{"n_head": 3, "n_kv_head": 3, "norm_place": "pre", "positions": "rope", "qk_norm": false, "init_std_o": 0.0307, "init_std_down": 0.0188, "beta1": 0.95, "beta2": 0.95, "seq_len": 256, "doc_mask": false, "steps": 2714}
Each number is 128 + 32 x the weight over its row's rms, rounded and kept within 0 to 255. Layers, rows and columns count from 0. Numbers have three digits each. The size before them is the row's rms in percent of the matrix's.

# layer 8 MLP gate, 1024x384, rms 0.139, rows 263-476, columns 128-191
096:124086142097137166141121137135172132168127091055183133134084148152067112166169154139113079154124084119125123160123142131091118089142166135167122113154129125150169099134162050161120032119181133
101:129084189190179209124077124172170133145149150103108139168103113090092147137174140131119104109148129057098128091101123158135102135128154143135181170139092092096115099191166140130114135131126084
099:087068147136166139113118181140143153121129114159130129133148111093187159133153083111132193130116126111139083129110082188111143098125124111114098186148075076080112138164104141116130070196130166
099:059163161144111163111132119132090173110124101155076121161145137131121137076170120141149063115094090090129109070153077140137135149170186052176113133155137153172125078238180128169070114203067182
094:133162139110123177138148093119160126149110100154097185165112116116135108121085161135115225122165086146107134144134143173150156155144149147098096137069134138195075117089192115071093087132099086
102:138139125153138132182136174120120152123124126133133156116113101160128155104119112122080056142158122098126135160128079136144143115115097101140027090075149150030115140087149083153047157129146197
104:069128102179130163076105128162118092154106167172123109181143059079216134119130150115116192116182124153140160096145119138111156141104117139146131172113157145072111093126195188101164151096094134
101:075160095078134042124149121122169137105132120165164199123098109156145115151162145103127078087132100158115126097084140131160119182165127132129103114105084154132092143111098180187154062082151156
104:132099082162143153106101179149095159130108184112141119142103115161098125111120175109072148084134097117198156146118155158155144114210173056140105059119137081118074061130119136097081127098128173
098:194131091090146111182088055118112097120111087049093121126178130107171150154132110131112140124128169096116167100096095081092113093125134175117092182132122168120095175111092127070163125087102091
106:109115148084105148150104112096104131118126162130120165189207069134168064137114157139130194146133107101129094157104116105117145151124135109129132153138172078122067109079162203128066154082091104
105:105126139127143103117151174134142173098117131138158175160155147117145168140178147171095126125107135128148139143124125056112103156137190153111117139118173144113085114111052091105109180087111142
102:189085093111080146093094098112140155097120085167067110169084160165122121176158094084163066125173162096118158070122133127172112117133105121079105121086169170150056134120183125109118168094124178
103:081136121110099177137181128122105143134077061110180123145183108144179144179164152152136086116147124113098092142075055095135114132162168087149132151087149185161103094153107127146135036116058169
106:104164082100109114101132136151160083137090140128188118145123126179151183152163124104190095112185168090076115068141092148084112077115169118094112185172094145090135115169135125114128116170092146
098:104100055131156131211097104153108138157155150169120153104087108088178107106095137153083120153159182070177152154116062058093070124124093187118141130126095158169132122129118128099111102154092120
094:137077127162077128168132112084126122142136175143097104119162114156061153155174086140127091076118093164117142115078102156158146134136103124195148216182151089192141089138136092158140109176158148
100:090111132138098123065119159167114140136126175160174173062155177183123097081130143088120159126142077115127095059175152112161127115183123108113167143125144140100170129098119157186159125146127115
105:110133115076026078100101150104154127060104141141112084131116121123093153132123186140111101145125098111175184134117124130152102088158139110135120137091129143142119116142126097080108090129125130
096:096136130126148140089136123182112174148157151168143102081149145130162151136152160126098169147077153165137142102116128060091191122168117123161161167184078135167065172097135110191100152119177127
107:063104135090115175094173145149150114154145165075131120109171151110206132089169080108105208098143139102170136073109181102083145121161159086131089104172162189127112089126149088110142102098104113
093:118079188110141103118094165160143074119114077140201134155118186137109107104134103126118067124090143138106140147143165120087168049142164142138180137141183124114143195172098187153148127131127133
096:094193117124139115096150097145120089142138167127110113172135130156087143153135112126132144099137147097179109118187081160105091140140216155139068108139096072153252091162115159149101145127109193
100:140161165139112118174117120146103179153187165145151137123095115109093114119194189166125161105073107094102150089158140131110144057147129092178094164128137099151135147119111119127103108125170150
104:142135130049153136171104129199119094118110153113136137165102086122142079189146123150143109101171085123094155101109186080116149088210192169133134131109157094204122095090105135109121122096104174
099:173119154111151145155112068080092144132121080115121119139130128148151163090108140145113122116167146112146187120151152073154092146165098163103150121129139103102077140149108124099094085170121141
102:159078118130121167108116091147116146135115119153139136148139133094173209174117118126094129109184085119144093164117116092066143111071161183098106110217097136102085166125149088122068123066138123
096:071088129142118130103165156178070141160109168128186151150135153144169144099103063156100145094130101125200140144122078100188166128107105151184146062125197146161169133122108128107146122102115143
092:110148108166120118167155118211152138168077125116119151066135142136144088115112118123168142164131135145146134137126126075145128107128150094123182121110082209105134135116135146123102136181115109
107:098095118123135144143132082110146100131136108104163118129099102155135138073129028118114153184085096165156174152125102109124134119104110152131145164116142163151126079083122112073169100161122168
098:108154129119169160137107109190163124124130141107053146116163129094133195105133165112158150130149092107151060103158091133094108124120099105114153101146118119166130077101076101120082113104152206
100:113152145104079102128080123159120162105180088143096140159129135168111097156070125133167123180142113097125174120108134087177116110128143112159170142097101075139159160074082112137099190138140141
108:104175104142087145120120114121107154132066151094135110124116114148166144066151052170147121116131159119139198109140155108122155083093079128144140094114096133139128089118044159186118102107099103
100:179124139087120156049112116122069105178095110133104112174105138116151110114112111126118107137162145053091105139109060073122141095143123159080165116134055096147105097103128092083118066127170105
105:098099133134153113159129129133135155165100126128118117147125162154092128127071161228104095125128061098162146114107163124157145131071118122151148144137087130119116098183129174091134084067109154
100:161154078126085124095142060089127140147126155147129161159110151087169134145074148150148063152098166096110108096116161136135148138103154105119100109136138108099103069095112117074152113138084070
102:092145102137109131105117136123086118167119199112143115086129119116213140081166122102174124058090087145105137143087186098131159080080194130118155162191106167161122125084158105161176166154111119
100:102094124189130070143138083181105099122140154081174099150165079125070079188145049139150125153166144095113051097114132126179131108122105137135106093126118092187109102150196166104103159117104080
093:161119143106128142088133089092194119102114129148180102075132122145160091158161084122138116089161136087099135094137041118134143105136113167128119163106119152093132082124116192130110153117132132
097:094110115203117160117089094113132124140129137133145166079152151130139101067156158108177149151141154157140204135166144143092120117071167167152111127101114175155120101073199108176114112108157145
111:123127146118114110117104084095164123113127092165121157047131142105109143120090133076086096183102172133145071157152127117090028186104174136187107124140108114139145142086099131116133143141118103
102:100140156106097158122184107166099160126094183080064154115129201099204124125178124116082141109094111119123153046197126097155116163157105116115121139155125111126136102118130138141114145108184105
106:109162128111148087163116120133107141109091102176151080098115102126072161139196126138118135139138101095152103051164113167084157124126201146167076149174106075185118086148169126137167123081137128
117:124149112156162163122054155138147096075117122090100131193092093073127123166115070154125129152121152096141123105174172130169115107111125099119122107084131160186103137119145141167185122165144122
101:165169154152094140119104121123102107052116167230116117206116122115141159091166132102124156102164144128130093093101075155095081163137142151104177131147068088098158160144117186106220140179137086
100:134132141113074143119094155149108138117102123087149143090073168120150137166082121121087106113131118138122109068198091137141105134100172128035162154158135149132209158112151128170165170128074126
103:154144153119101148157116081179140118110071166143155111134081146124111130132140107153141112071057185139103145136101084104162096166102100130100156137080136128121105107173134094136166057127155165
101:165112052112129124093123158133188103169108129158091171135133127129151181125149085135110151112164165124130146112141132146180153175145162162160106075081072120116130098193164151160115200120106167
098:165167140152136126158162099100126078107159102130116103147189131188146112170127104100081053120135109108126184101127190081144136158143143122137125119166108122169116127094091153140149106157122146
099:187137131099150136141124130120095126136112155121094076094175128187078144169140103145152066132186119133062118104082135110130192081151195129124137119139103052106104109106207109147123117108111099
097:125159105121107208075136147230196144099131131105122147141187097169108169127098091153066130151153104111109124149141146135107106170175081147160059133118123118096062154138146120137167135180101174
104:084115112131140146089154110130104147145166114137109122141086124152089137168135145128165106132127173125131135139141113101115138147128101099103080163096121082116139144062105100169100106139156092
098:162126092112113145168098124180103155102119182103115186119112102159129132149147160166083100138169151146139153097105120112138142167157146114089093095106100132092180167109111122145056113098173159
094:140171179150098163142229093178116064143106117107104099138098134136118095120136087112143090172143085146102078111117126150113095129114120102127172093138141073142021129155108089096152063078105077
106:081121143160130142141102130138069102123136139078094073161136122143197120120093142199112171074058061082172103125166053070099151138118102162092093162093132170165064142144128146101168116091123158
093:189105175131117113162132124114113078108129111100141134183154103160151160109135198154097098117200104134124116127153123147116097165142166153113148109203166161115132148107131135128141140128126068
099:180104155167146163124140108133066133156118107134196129179128151118147160093084170110115118083112146139139130147164117172094091154121139066149105148098075134136108154141174051143087149140058163
108:151188142089104169122140125133174111110092158150097060087095122147058137147179126155105080123138084129101102109139139104119117148123138125181104091101095136152143065127155153122103105108171185
097:117141158137141124163112111108125129109081141133175184137153156145114152128126160150075143057147157169190102000138113147155119095184150119131104144094109108137081128204073118115066136082124147
100:081080115092109153126119131132173111143087094150120101121102115101111161159110095132167121074154132115140135143149127105163017151133123159167154124136129153163075083161094143220113100116127125
098:142120165173146156131141165135113130130113172150122078086190081098094119155086182103121133106078149151110132170164123146084129096150130159133136127188171075108181138123146139188135099100137155
099:145103186131065139140108097108167151168146072102098109109092173091097144105133132084111150127149095142117139084161077107087127106146121152151110115168124120124094135122167084132102109145105116
093:072080183090129164152130170136109114125140151149102160120066122132141187109116021081191120101167114095106110102108121128139114197135132127119144119127146133150149116038130132138128091130108154
101:072106131093136122173115111140072117110113135091093181122160120124136074127128128187100160144166134096134115101166134088166140094142077135138171099145092110150176168162083131096101111110138142
101:131148126175100128199159120114087125101217089087093123163178150114093093093157149122175176104101188097118146093134150122109132147069163147143119174124177076100174124169188105139101097073145152
097:161164086127087079083183096134076163126127090136108097098152106070145171185083136137158084080167147123083144176113123123168114136115118092088150125145098197158111113107076140106061176076107130
101:123145122145133128167197163136109095152184183174122093138069117087118148153172203103121108134139122148139123103137058089125173169106148110156153144155092168178160127068157111119108116084087116
087:127133094108107111066151198123176139114140140179121105135171116146095161091093086094139104147124152093151107052137108099157120128143082070175089130192107120118129151108139114080148191185141105
106:161078153137105149094099069149127086129136142117158114140123089090095073195139135175158137209149145105134137140159110155093118091154132090096089124146086135144105133122150106109127110082156164
093:111161158147146113085112102098150168130117121149077085163096059114128131144097084162122096143106109122106123145157103107115136141103122154084094093159181092170103092081116105129145112122163188
095:126133092104129184122141105161058136153180124130132173142099128132190118157154123097189093186150136087133163123104063141134072195168124140069084150113172099146144098193115129123157093129158068
112:140140116166140078150138135123115152136120154084148068143108121123140102093166079223114163204150123095165120132107148096049036106192142095164132211171168122084123126110141088145138130070146154
098:057096137095142159124150163074145126111177119160141157143134109159148081123115156092167160129147176113092124102140110076065141153063133110069156130127042141124135127161127159108131113144132157
101:073165106115075103135124120141103157086085155097144207144083121183093128162168132091095074068121103129116097142154155147111107132133107129108157089086100143081119131068153146117087088101063159
102:144144140136113071076104101120141208130123127128106092172117145101076117100131145132107124133151129104167093160100087102157134149129189157132122119142096121047100166112118097112128142126163176
101:079116119081090126115122098117198136068184166115119070150154087134182096196087115068111172128170217137148111125224074105197116149128102120101085067077115179111141132128111130141092063148124212
098:192152099081081109148078189184137155111176181135102117190100166175170105121090152135096132119085149125137115072145085137115163181093160116142142097069112157059124162037105134163146116092118136
098:114203111162130157139118164145120074110230111141156120145141161147109060064191160135137095137169103177133165114071060182067097145117178145162144089180109142108139137178082124138142135169142173
094:171116103117056155109131103109132180127122121150148066129112144124120169136092099181131137147116154153128061051196155110154129148124062140164179126103165127174103111150109119126115114128124144
099:146145128104098166127086139071128180142117110073130146187115095157077129189169141105107132150140158140082128181132068157161145125056176173103083089108136176181202124155082116128080105159062139
100:168122083119117114198149065128166105121132105112127122109086154145102135136128177117104119115158170124105092161154135107114109107110089085108080055119188088147159146104121113083155147136101147
094:125163145123079106081057186127135177082076187121147091132142174104136152142120088094113152148111151093128098110143156083152096107120081114151069163150147162108049148151151147148126091184139156
100:139146133138108133159103198194139094131079122101152184089141160147109139184170157099131079088134183130117125126127124103135135117118182127163114100158149082080144172127108106135137105125136141
103:117193135126165100025139150124111126141166081120125143137093098114151163128100139157107083139147150155118149090109151163132042136128159130101075174154095125159117181080106115163089101106134156
099:105076135174170147093135143098148126145142137087131099162134145171121116144091148109145090136090124144148115177112165160136165134127148159072140130148138056115147145075098110166110174154155112
103:135082100157153130063116110147115097145176138136119118108070144147083148189139138150123105136088126133144163134131106131109128073186074138137108125073175087125095085141182061109096141131144115
095:078125154131169116177094135094163167146120196080044099128138103089099126172174117170036114102165102093126110157143096089139119073121080079164127149146100143111112137126144053126097156100117122
095:067139157162049151113113150107112153135221129166113126151139147103176105178083146117110101095121165163139104123106127157146131168161150136111074136164121081107154177110212142117094112105086167
093:186068118132086158149145110098089054170155148067135129128117112186075091182134110103121164139079073163145110142070102160172120124070148145182090125104146099144153163106115157128082138115142112
109:133098159200143056118110150120102104107112126159107099182048127128177121192126059073164136106122142124157195067117087092133172092140154161144200107122107126103112135132200102128152105119072118
101:131162160136133125131121160061140148196127108167106101128090075158216127084180118138112140147142160106135052158132147102141127122085186159125079084141165116144130124091101121108076148179130146
100:160126121058154119170123164147234143124085157138149150094175119136104130157196109106144164139105090162096117139095108087127154143109053131139118162054139061123071133102141164119155075096155116
103:133124163134109122092122115174136182134081151154113140126153096153116172101154200158112144077134090161166137132198088143133100095161118078119120135123075141090081119162161067114158125126121160
103:164128062156139130096143107126121152167125135146094152118181127146122140163139119146116115127179136085112187089093161103062168093118146095169048136149085202122170149128104127076077125113085144
097:102133081122184121080139117097119135114139111165128125134180134139100129138210147126125132128101138100082108126090163149134094138129172144148125170148103112094119145074113119117146084125114119
098:145176082134180060102150112181142111122136114130153146176081160124127113123179155136177115131123104129143173084113100114129115156148122171091139139137088101110049093153163159131157141216107158
100:117167115126118133075183130197188110132154167150121070110145085137157122098156168094137133129146145198100077150176106126133079118204109180134133216118116161139108050111085159122180189116102134
093:099150152093115183134041130151136115082112140026053181095149181108112142133131135094073147150127104096152141097146138083155121124094185136141082110142180091160139147135106098136115174138172129
105:189116121079091167175159135167137139213125148090177163145157088145135142126153090121131131066168084140135148090150090075127106140123103181128124063152097092154108076089145159105204127073155136
103:155165098128216160079090101085139102110114085110107178142144148149139137143133193127127126177121082127113144199129151127109096184189038133084131150100086095146099122115137170099157134078139170
099:139088134107144186145109156143134145096088140100118140194159175106132136138131158072165092066174066086121101133136140136170092158189145117133120080072097167146119140136116070091109112117122144
106:102147110100139191065141112141125118116134103139130111184114075106134128204103185076133117162137159075147154122098140122096159134149099148120099078131147154147140124172097108169129108138121183
102:151079155194174071085186146150141175152133116154181074103136117087103119099125102084109076105070141120132181159150173148062128169163168091159057112158146149142194059138106070176086134161119141
096:123096183161147091075147093151122049076175150143169094081157086158137103143150162172113078172157093102173105124191158133093117146146147095089106189135095122076174127142078117175126114134102138
094:169106121168126113126115138145159139155081119155127126173175141121166107116136163153143066134196168170140063106161165160122091174106110144150139170155121141155158145115162158100163126102115075
101:146090145127127160205106107094109129166104122174153120163115178180107156097117142147102178165142091143123105183176119141153146122166134140125116143137030174103088082150139154104174117140150083
104:162143132135085098152131138167136142103147157121142135115106103114123108145088118076091046192092078154104113130112113142098059126137123132166112099097099118166126146189169134121075080092138108
093:103106106116172139087167124168063102131160061176111108147144144128145093080132104121101150120126076072036154135145159093125139106138162099114207168099121121173139131143084132128157113119125117
101:160175075155143176125167050141106065105158086138134132174156143160131132115151112109104071131178151126098139133144123150076098126111165110127157113075106121109075167129124130137115123102165165
101:173057090124125095151107161100114114145103136108159090080156171053073129204138103098138155118156156147155141128141073128122107093125094057115132136150134139185093121120120137105141105106119101
101:092110120171140174101147119150138122124105123106142117141096084165158140130194145082183057149100176072120157191118099139137130100064142146150126156106108141091126121134188135130103115077157119
101:110096085153161096109178159128061148130102148106159113171160111105145089184128136087131117148165127119172133146169149190155174155077138111133107115170109174109154132145153153122165184116076112
101:084135055091138113104062113150102065101114131101138116128148092131050121078104169123082172157135081124172100200120158069135136118177081134138090129112126133138083094074107150149065091075173154
097:112143125146119106143103160120114153093138113141150124130100072119152146147174141154083069108175158109145107130108100141231087111162162112192162162112120158113203055143163133179129091111064163
098:122107189123165137143121123137125130160160116163069105222174115117118126121165140166137120065095111124119166067066145111093115131151120126151157100094106125162098113127106123202097153074060147
105:045157114130125147112079135129112113098157097103093097108039133108098146154163075076122154169095121176132145137094182144067101180139140136096101106175166152139146112092171122101133150137135121
100:106159123213092112173147138119135108135197122126149124162185110133126118058185103117151138094096089103162143184150173090100131060121152144119207179134100101156146043101123093075121142119107160
100:164138152093074089104141130161091126199121143146115126113123128159161152121154079147179116140130134099093144176100119157181146189115118139118144144066104111155081147148085143163125126123107122
097:154205122145165134137170194091159136136134188142148156133145163179114127096129148136143152080125150116103167170128143095179074152115149071177138046104126195096083118103160102113133133161079114
099:078118139137132166084112159163134148120137098080068157139120167097190126116172167118131133058122203075163159128118137095121154112131167139154136122145144123109131116120102180157163068126075140
099:061099135109048115148116139137127133139137130136157091123141134130090171117082119142070102069179069159086138145121094126186142154142094143104149100113137210078147145143114128150116113157190111
096:069129114105136189184171170170066172153138138130082022099151113064118102086119133159103162112156192159117147108149134116113156094167132095143148126150115119167077139212156099101135122160080128
102:127091132114145105123159117138130157147165149149158177144148197102138084166153148114118150134180173110112101124141119147143200049095137104178138179080113125154158152139160095159093146125162119
096:110090145127159162126127129165080103091114073095194178103168162157102152085149153098155061110136138162121108092145056126149152100158107112113111091158133163080115124133142183089109174131124134
103:101168137147099131194096122136117189155155138115109128107126067103137104121207134112129184167123070096179108144187118137143131136155139117148181132123090142122142094121124104092131097125171137
101:135131104135158171132114076093142108122081066089109157138073106094165115129166094146127152123161144183095125104177095080119102118125096145089162148133126078168117165097163178139167149163058115
100:171131122199128116137141146110116116108177091117137088136114094131101136145057154125063141184156124129114165130130129107116040150085130080157171121085120059165127084104154164123135139120128117
098:171096088129095104122126103106117140122120116072121123172133146135149114162039139126131146228103104170123178085120100125151066183141075047136107093119159182115130146120134091110116171190107122
101:115093150090139140119193149101103115084132190132083133168087162082154142099056132132117175115083161088081166148080098096133094159147096149106115137142190120139137157141133163096123131149158176
096:178120152147069123093163143145141167120142150130133137145148111182119132146167089159099110118176107175095120129072090077122161085115085162171099136141167097152084112106116086072073125154131170
101:095104112094136105131148122145112096143124116128113076136151098149185132188141160191111121168121117113112125155155120090077175104144139139114149130155098180098095133119100090105151095120150168
100:114092176175075172143217114074155111080098137150116161147178077073141129173158165161168098104162158146173174143157111145097156107109190106147162122166063162134145148128133110120098136121130157
102:156106120118103232149151150139134118081195086151088129064131181096120165079140092193144160108124119155083119073125122113195124123143172089121123133109135146170128165184131149168134073159151093
106:151067115084102120140133123122113118100083112156180131089143151111118135114121155130114093117100089111151155122193126119058190105175113124142145163148112073172156145156087141116082135112134103
094:186152077077098115139155158098115150140120099096118127209104088151139158119102148074149157101136104115195145107099210105097123109072113146121083104135107172128130186119161050149131140147114103
095:093088122121157129132179135146120118123128157087167153150114111089157105117070097139183162103076138111086120152090132148109099119123108220155106105188125149115153142093118089118122145153108143
098:154133174077132087186094088129109074084131111137117141116115120161135095092131116121101126124142115149163115108093090147087160078086124165148165208060126135130070125138162116103064116081087228
102:095102090172086109116150182142174091168167122178148146173097085119161123154144173165165156187128126141099084142094149153142160144221144122117133104124152120172150088121077109131175195142093153
097:099133137107135141093089132144139119103133137082163116148129089190148143131154143088130116142171175197103148065107124157149124125115160177116120102137080141115114144158127144120137125111146197
097:116124123119103131104088095113031143090111149141106127218139128105173157131152110215144085070190152117075091089121141182130144163134081090193146135101093092144162085091133148151152137070105089
095:142044147099090152105169157147177099135139155140165133087148098076145148094151156122071149099126145147194121099143165081072142130134136135124159132111109172067101131074049131087150160192137134
098:111135172128090122119143160106138168153040085161103156147177145160169167149134137147165146132123132143139115083130153147129153116097110120100204090145097119086189193147086148122075049136076086
107:116116110090174077152122142202172088134121084091141072196086152093130120138111087059137107131234079096075117131163195107107107136069110164082083096114138129155124097126146085089097119120105103
101:138120127091104152092068127149169128138123161145168088159142093099121126111097109177142119113128081136177078153188126079147118097107137157124147119161134120102171169034122155174112102091124093
095:096134142076132111149136123098103088103108178084128117132155130155204184108116130123126148136043124111103161108140140160122102171141147108098088090198142122210076130145140181093103102102184146
104:114105168138082139145187075145081135105135124133109107139155147127099136175128128113164158139066176159156130141099064142159028134160174116133193183159098157153126081138116155130131117081126173
100:101121139130110138066074101117103082129109108122111096143115141094107150176164115155089130122138176173168121164161088109177141123104125138129101133105196093117119145198194149139187142164058147
094:134159131117075094144135125132139157156136111081055101172118124184188109139187128154141106090126126103140130100147099161165166144106124085151098126109129094108114130124134079118106154140173161
096:074172120126074148105141148134103159120126099090200121140141121163104109134162176130075145069089117123124141131156192166091157103090132157105109129093130163097126061180163169124046127169148191
096:112085163168172141093185126087141111106141136169125069100147160111083231095140115174138171106142143087137119087132050175141100197115122142158128131127144148179105138159114131127116115129112170
098:133143123035117143158159135137140161156160135129135136106157050112096121157114120128063156157126161198160162173120173116159114133170154154131073168088139070079140125151131100197112159114144110
094:104077112123163151146110132112106121167075102120070136106113138160127118121133128128137082114159150144129114097145137096139225136097167121087126135151153169102125129120103158072096109207092120
098:147129113113135143178142169060084187105112139144149103133213080132079128106162128160149129141158157146073106089135170124077145113154134117132107154136147124115117102121160152090115085156101103
116:160136118102109205109122184057107150161155144172078159141099139134116067132137127104095145127098044075094120156107160139154191131092123151175073166201120115114072122130149126190147130142084096
100:162144075164144069137109102139140143062136069138121076108163145138103122144063099166060101175087104088087094099096131130158093106119130086073060163056121115100126108140186119098122095157171162
102:114114113193122128137162105151160090199109113128136121114140091140171130166102068137175182126050102121076085138131149168168069139079141168109130114119110152124118123156073128164107126131115173
104:142141109100144156154163202122156169192136157118060136109164137128129078159155154119074128148096177076122086169082183171139074108101131118094095151086089146099115125214135110097091150154128109
097:088138136135105091104157096133129087119090154171095134067139085128117154136117143103085161106139141123184176094159098139170164160124137143142160166155186184100180154109164163156136174086138165
103:113206189161115072133135186074150086067147146158179122101139145100163156116131167145071099140128125144079139208138144117092139157181108074128121166155161110107140123123115172144157152093121103
098:137092172097195113105156149093140169110101126115072112209102137137156219141082111159157143109110140137112103103074139137112142134111096159088097143179130105140141128196130076083181153105158087
096:115157078137146153120103174149113086105112124119101157133146100103142135149129124150110096121122043074126092091129099153189066095143088108121132123128131152098102071149123096140064194022208154
102:178142060156082116128072133152138115156158124187155063157171143145076144124178123111188138121095129197173175111148077160139191112126135105173124117144136095147169176130144135141075122128156112
101:111136095098083122135161149132147146149095157169148217111065100152124107137112069138087140163138155154077114210173148138083136173105164129206169123104071138224109118120096089148123202133177142
105:116098164099076146133138147152147125095116126131120104104070141091160116141122037206127111135098135156126088105091201089119136069087111147081068104165160093104087120137143124116147181147101105
093:158100152131123192139138151113075062083133070065131202112122134157100177190161130155133100147164160134174117089137106142176107064055123124171150131119116123094105100144137084115136134113127078
099:108148094110072184055159099146160106122137138129148137122067152101154160169101064110147150137108131143127137116122168133121114154167149107140118110107118184116111116099154153114141172104144160
104:143124142187155136119105106140142103185094140100098153163171090192150156115089114075217149091120120105103136121128123164069086089060121088076142093203083105103091107137119146105072133084164138
099:163055092140114132192127067168192142175075107141113137154159127110104162135169140151064142090143123112173146073162123158090157097177153181111114181133205128153075124099127154167120094165141122
103:197144145162164156116065110120125182171122118142127107157132238164106037084122162146098186138117093084158109117126093130121133205134130153148148083092145095118212116135116143126175127115124241
099:216154187154085106179109099135175172148160078123147172101121109118086160119163105141099090137146106104121144155119123132079081140097170148155133145091112117079103139133128217149064206161078106
122:137137150130119138119139167154117182136097120149088158064144129074175151153068119085148126122084193149104096086079136163119103161141150157144126152150097157140163091106108083126093099127130120
098:181076131125161106095178113101139171115185140121136085078133087116150182176099112153136077115088114161173092153097143119101083138116167117151107114076102120160122121137167108134128149120156158
098:163100160119105115079159138095101132135089147111130150144144130073134097142147115143124128133123084150111127168151109071143161166119152124149143088103160094119093092136133140143136149155044151
100:137110128113111085155121105090114140114079103104122147149153150155153093086169119154090187150134109149195148080144072115127217134098182137063106133105120161084090156150192139137145136071089113
103:111189145126115119078127076203129162142166096148102158139162109147123133146179076211151132168132138131186112071091106110105150089077215104120150149107160129139136125113119118127149149126147140
101:186145117124123141113129147133136115131126124152061091157120154140093094121135143146144085117111143142135091126127178161091172132135149147100119134172134148167128112136153135145116111111130152
107:163124113119091104179197100086086046101134103100138086113177117115063142153121201154171146167133132118110157132120065119142159142169191110094086136108152147144123113199126164116074157110047148
100:157108104113108132121138112161069104132151099116131108133188139090103137129039092089129113181165108130121164129165109142067130080156149145097156128087158053116144100121116159109092139135122084
104:118160103138138114168170123091084077117049165119134091153108108149143148144101097128133115174131101173151101125116110183115097088084157107134066114137148122090128088170110149102176121168178110
110:160089173140124142089101112113067106173120174097160175119182106121161094103153141120144096061120156135127160125155107112106084128118125120142124135153074134062125083114172082179158154116082101
101:093115096099193097132102133126221159180101031139144128085091128146077033164143165143132137154096113104163168102170178104133151089143195139117135074174124079118132090081125159113119108132146140
097:123139090124157179125102150154124128159174110125153184190138121095116089144143145124109180114106088155139135131160123113131101104159179109117155145122075167160097118112103110159106176092140117
096:117085195132176180173106123122135098099102102081131131166089089136122134162166134140126121117094142104139119100104151194150126092117122072153109075094172089120159159157140098124147112117107152
106:029141065162125133111096173138186119146124155099073148144098104117146102139131118086204173111111155107115123095137126107124132135102124158141167163183092173131206078080112124121067094142164154
097:126113111126144131113184131074089165140134067151131130089149134161159148182106111072131106101129152154133089132141085169058108107083086144174135157169160163130122097100150070155121083148091138
098:190091139126138124093127109116127064107093072096104065114129142127131153179104043167111117140158125125158141173117143164131123091127163107122151138200118119112064162133145147091119142140142095
096:136203155155103170188127102130155131189121118141158141149170124100102093143111153174117146154136156105156039120122171125110100082154132127134095151194112128124133159133130113110067074098125116
096:082112077162181114127143112141144173049121169137127115112067101072125138097146173105123150071117195118118153103114098119139185105127136150099109140066172185153084095079132129122124161178152081
107:167166144120206126119063178127184124147126137186088060130134108068088148098123099096135137146123132183157102158094154171160128085172077085177085108129143187122129077084127133173161178172116141
097:165151160141154136118134153150130149153089156097122093151127127138117119129101110181115099106120164099149101115099106087104147105136075109039090171141131162145128175138166095110167118106179121
098:059101119128108117134080134125111113136101071127105120183115199105078129147119138199187219157133146097149123139113149091090128170163132136146131124133119163112135214163156121146113108136087118
097:107113212120146173114153084142103115149123111115134149165139125144086134133124079117137105167162097163166129169128117110111111096078094087140104138125162124086131132155141130126187141139081134
099:138110123119116153141136191180157056074094141087111168126201126142094155126118121110118151117178129112111142161123159095135101138121173131138102123171095115181170121029144130126131143130134085
094:145123171124117151106179104160089153109099151164108209112087134146087134184152109169143096131114104106122134136058153131189108099142129112147138091105102165077122137183090102150096090142168130
098:111142106108124116114124148190149153125082096163122113190079116141085156134177156091118105087165106144141126105115118146119182086152090126085178109122115132146126141125198146174174136124132147
099:103120127159148173142157070122167133161120158132156136134179112098109155098121152116104148116118142136129134132134075150150130173170154108147119075182144133081157146133123127147151184152120136
102:129093118097168129058121157154110125138141101122187122156068161168173150082117064152133159111168079162197117102161108161137138113120167142135179124133131074127103098158156167140111095163149111
101:111116171117109129104161119127115183143153156146154078129127094152200121149111135137162132165105124094158093155095121122128112121098133118125200120174147074153126126134178191116126166185169091
099:148132098107111149147070106145133154119114150126140194173141161131144153080058109130187122152198128092083148033101109185167085114136107150125107097103119134151170114146104107127165153099116157
095:081154057149097172177178160171112137153162107072093139114167154111112156173110125134093100114167178129144163111078074143098173179115191188133091139104052156071143136182131148123092107220133161
099:107156104175117104108125141143127086118097114171125110128148123072207141175121111116123093153178152098110078123128133148122098145143126158094138168146063113194091096139159091161149160129137150
096:111109152113157116151157169076189079115165111090112150117088129120160123179149085127059105181096119200083164135187166137108130156108182145138136131109121097148142166104093152119072105150119123
096:119126108110114162099067115102101122116107170196096098132122140154134103154135141125121091150079123173186104110198103204160124117112111089093138141110084125094058080141163146144144152129177130
097:134033107114119162157119112129201141081109076155151145179146145189124155174110136121098087080128157185138118072112138141188165124124141140116105142081136171185172111156098099134125107088117127
097:116152181080165134126136144126125153122125158143112187111114097141111130060132082140148153145118116124088103142124141117133110173152157090132122169153112157098116141163134109193113112182088092
097:171133167144085163138085116104200131138076107157111073140124069168091126096189117141122136203134089181208136071146174130109148122127160151232113093141142160180120165144172079144151153120114135
101:138120098122067163115081157134115102146154126083153117168149074095176110150131108166134051164140137102152077138097138140108152114115115085124139109117137136182177097167139117151091145114101081
098:105094117075081143095126087142166106092150092153159196127150162131115122157148101139116101144184146132142144158137089137144102122166062141075118110138170096131168134163077137153111133105163139
092:130122145151077158067177068113107112157116145078150116109134087125128020154116126116161064141182119100143102146150130108109089099181046077131122131101133129115152119104155135150100083178122161
098:136115120141124171146120147105081094136145197219112149149154130111103109118132150092169121134065105103094138130156149137088140136178111113096115147165139074148134102121081093028188112167135103
094:130132132100075143093149120133155071139136202155172163114084116084049077105103143125129151112129123117117158182179103120079117145094172074109153140134147110133198084161120099078106142158113166
097:179108151142131129144149091166109136195035134091098109140158157100052121131088156150124162100082166131139120137119040129172105086098143134139135091156124100082085138082094174184130129107103117
097:155092097119107139068204152147129132157123139070153160112126060165076170163114139107110151187133095116163049113028083115135137083144103072115104158156152130166099115141127106090101168134115091
106:105128091159175107160142156095110113068108151050120172124110057111166136107067077098151120091161104119163121130058102151117080120122150152118088167114107105093136116076121104038072103135180133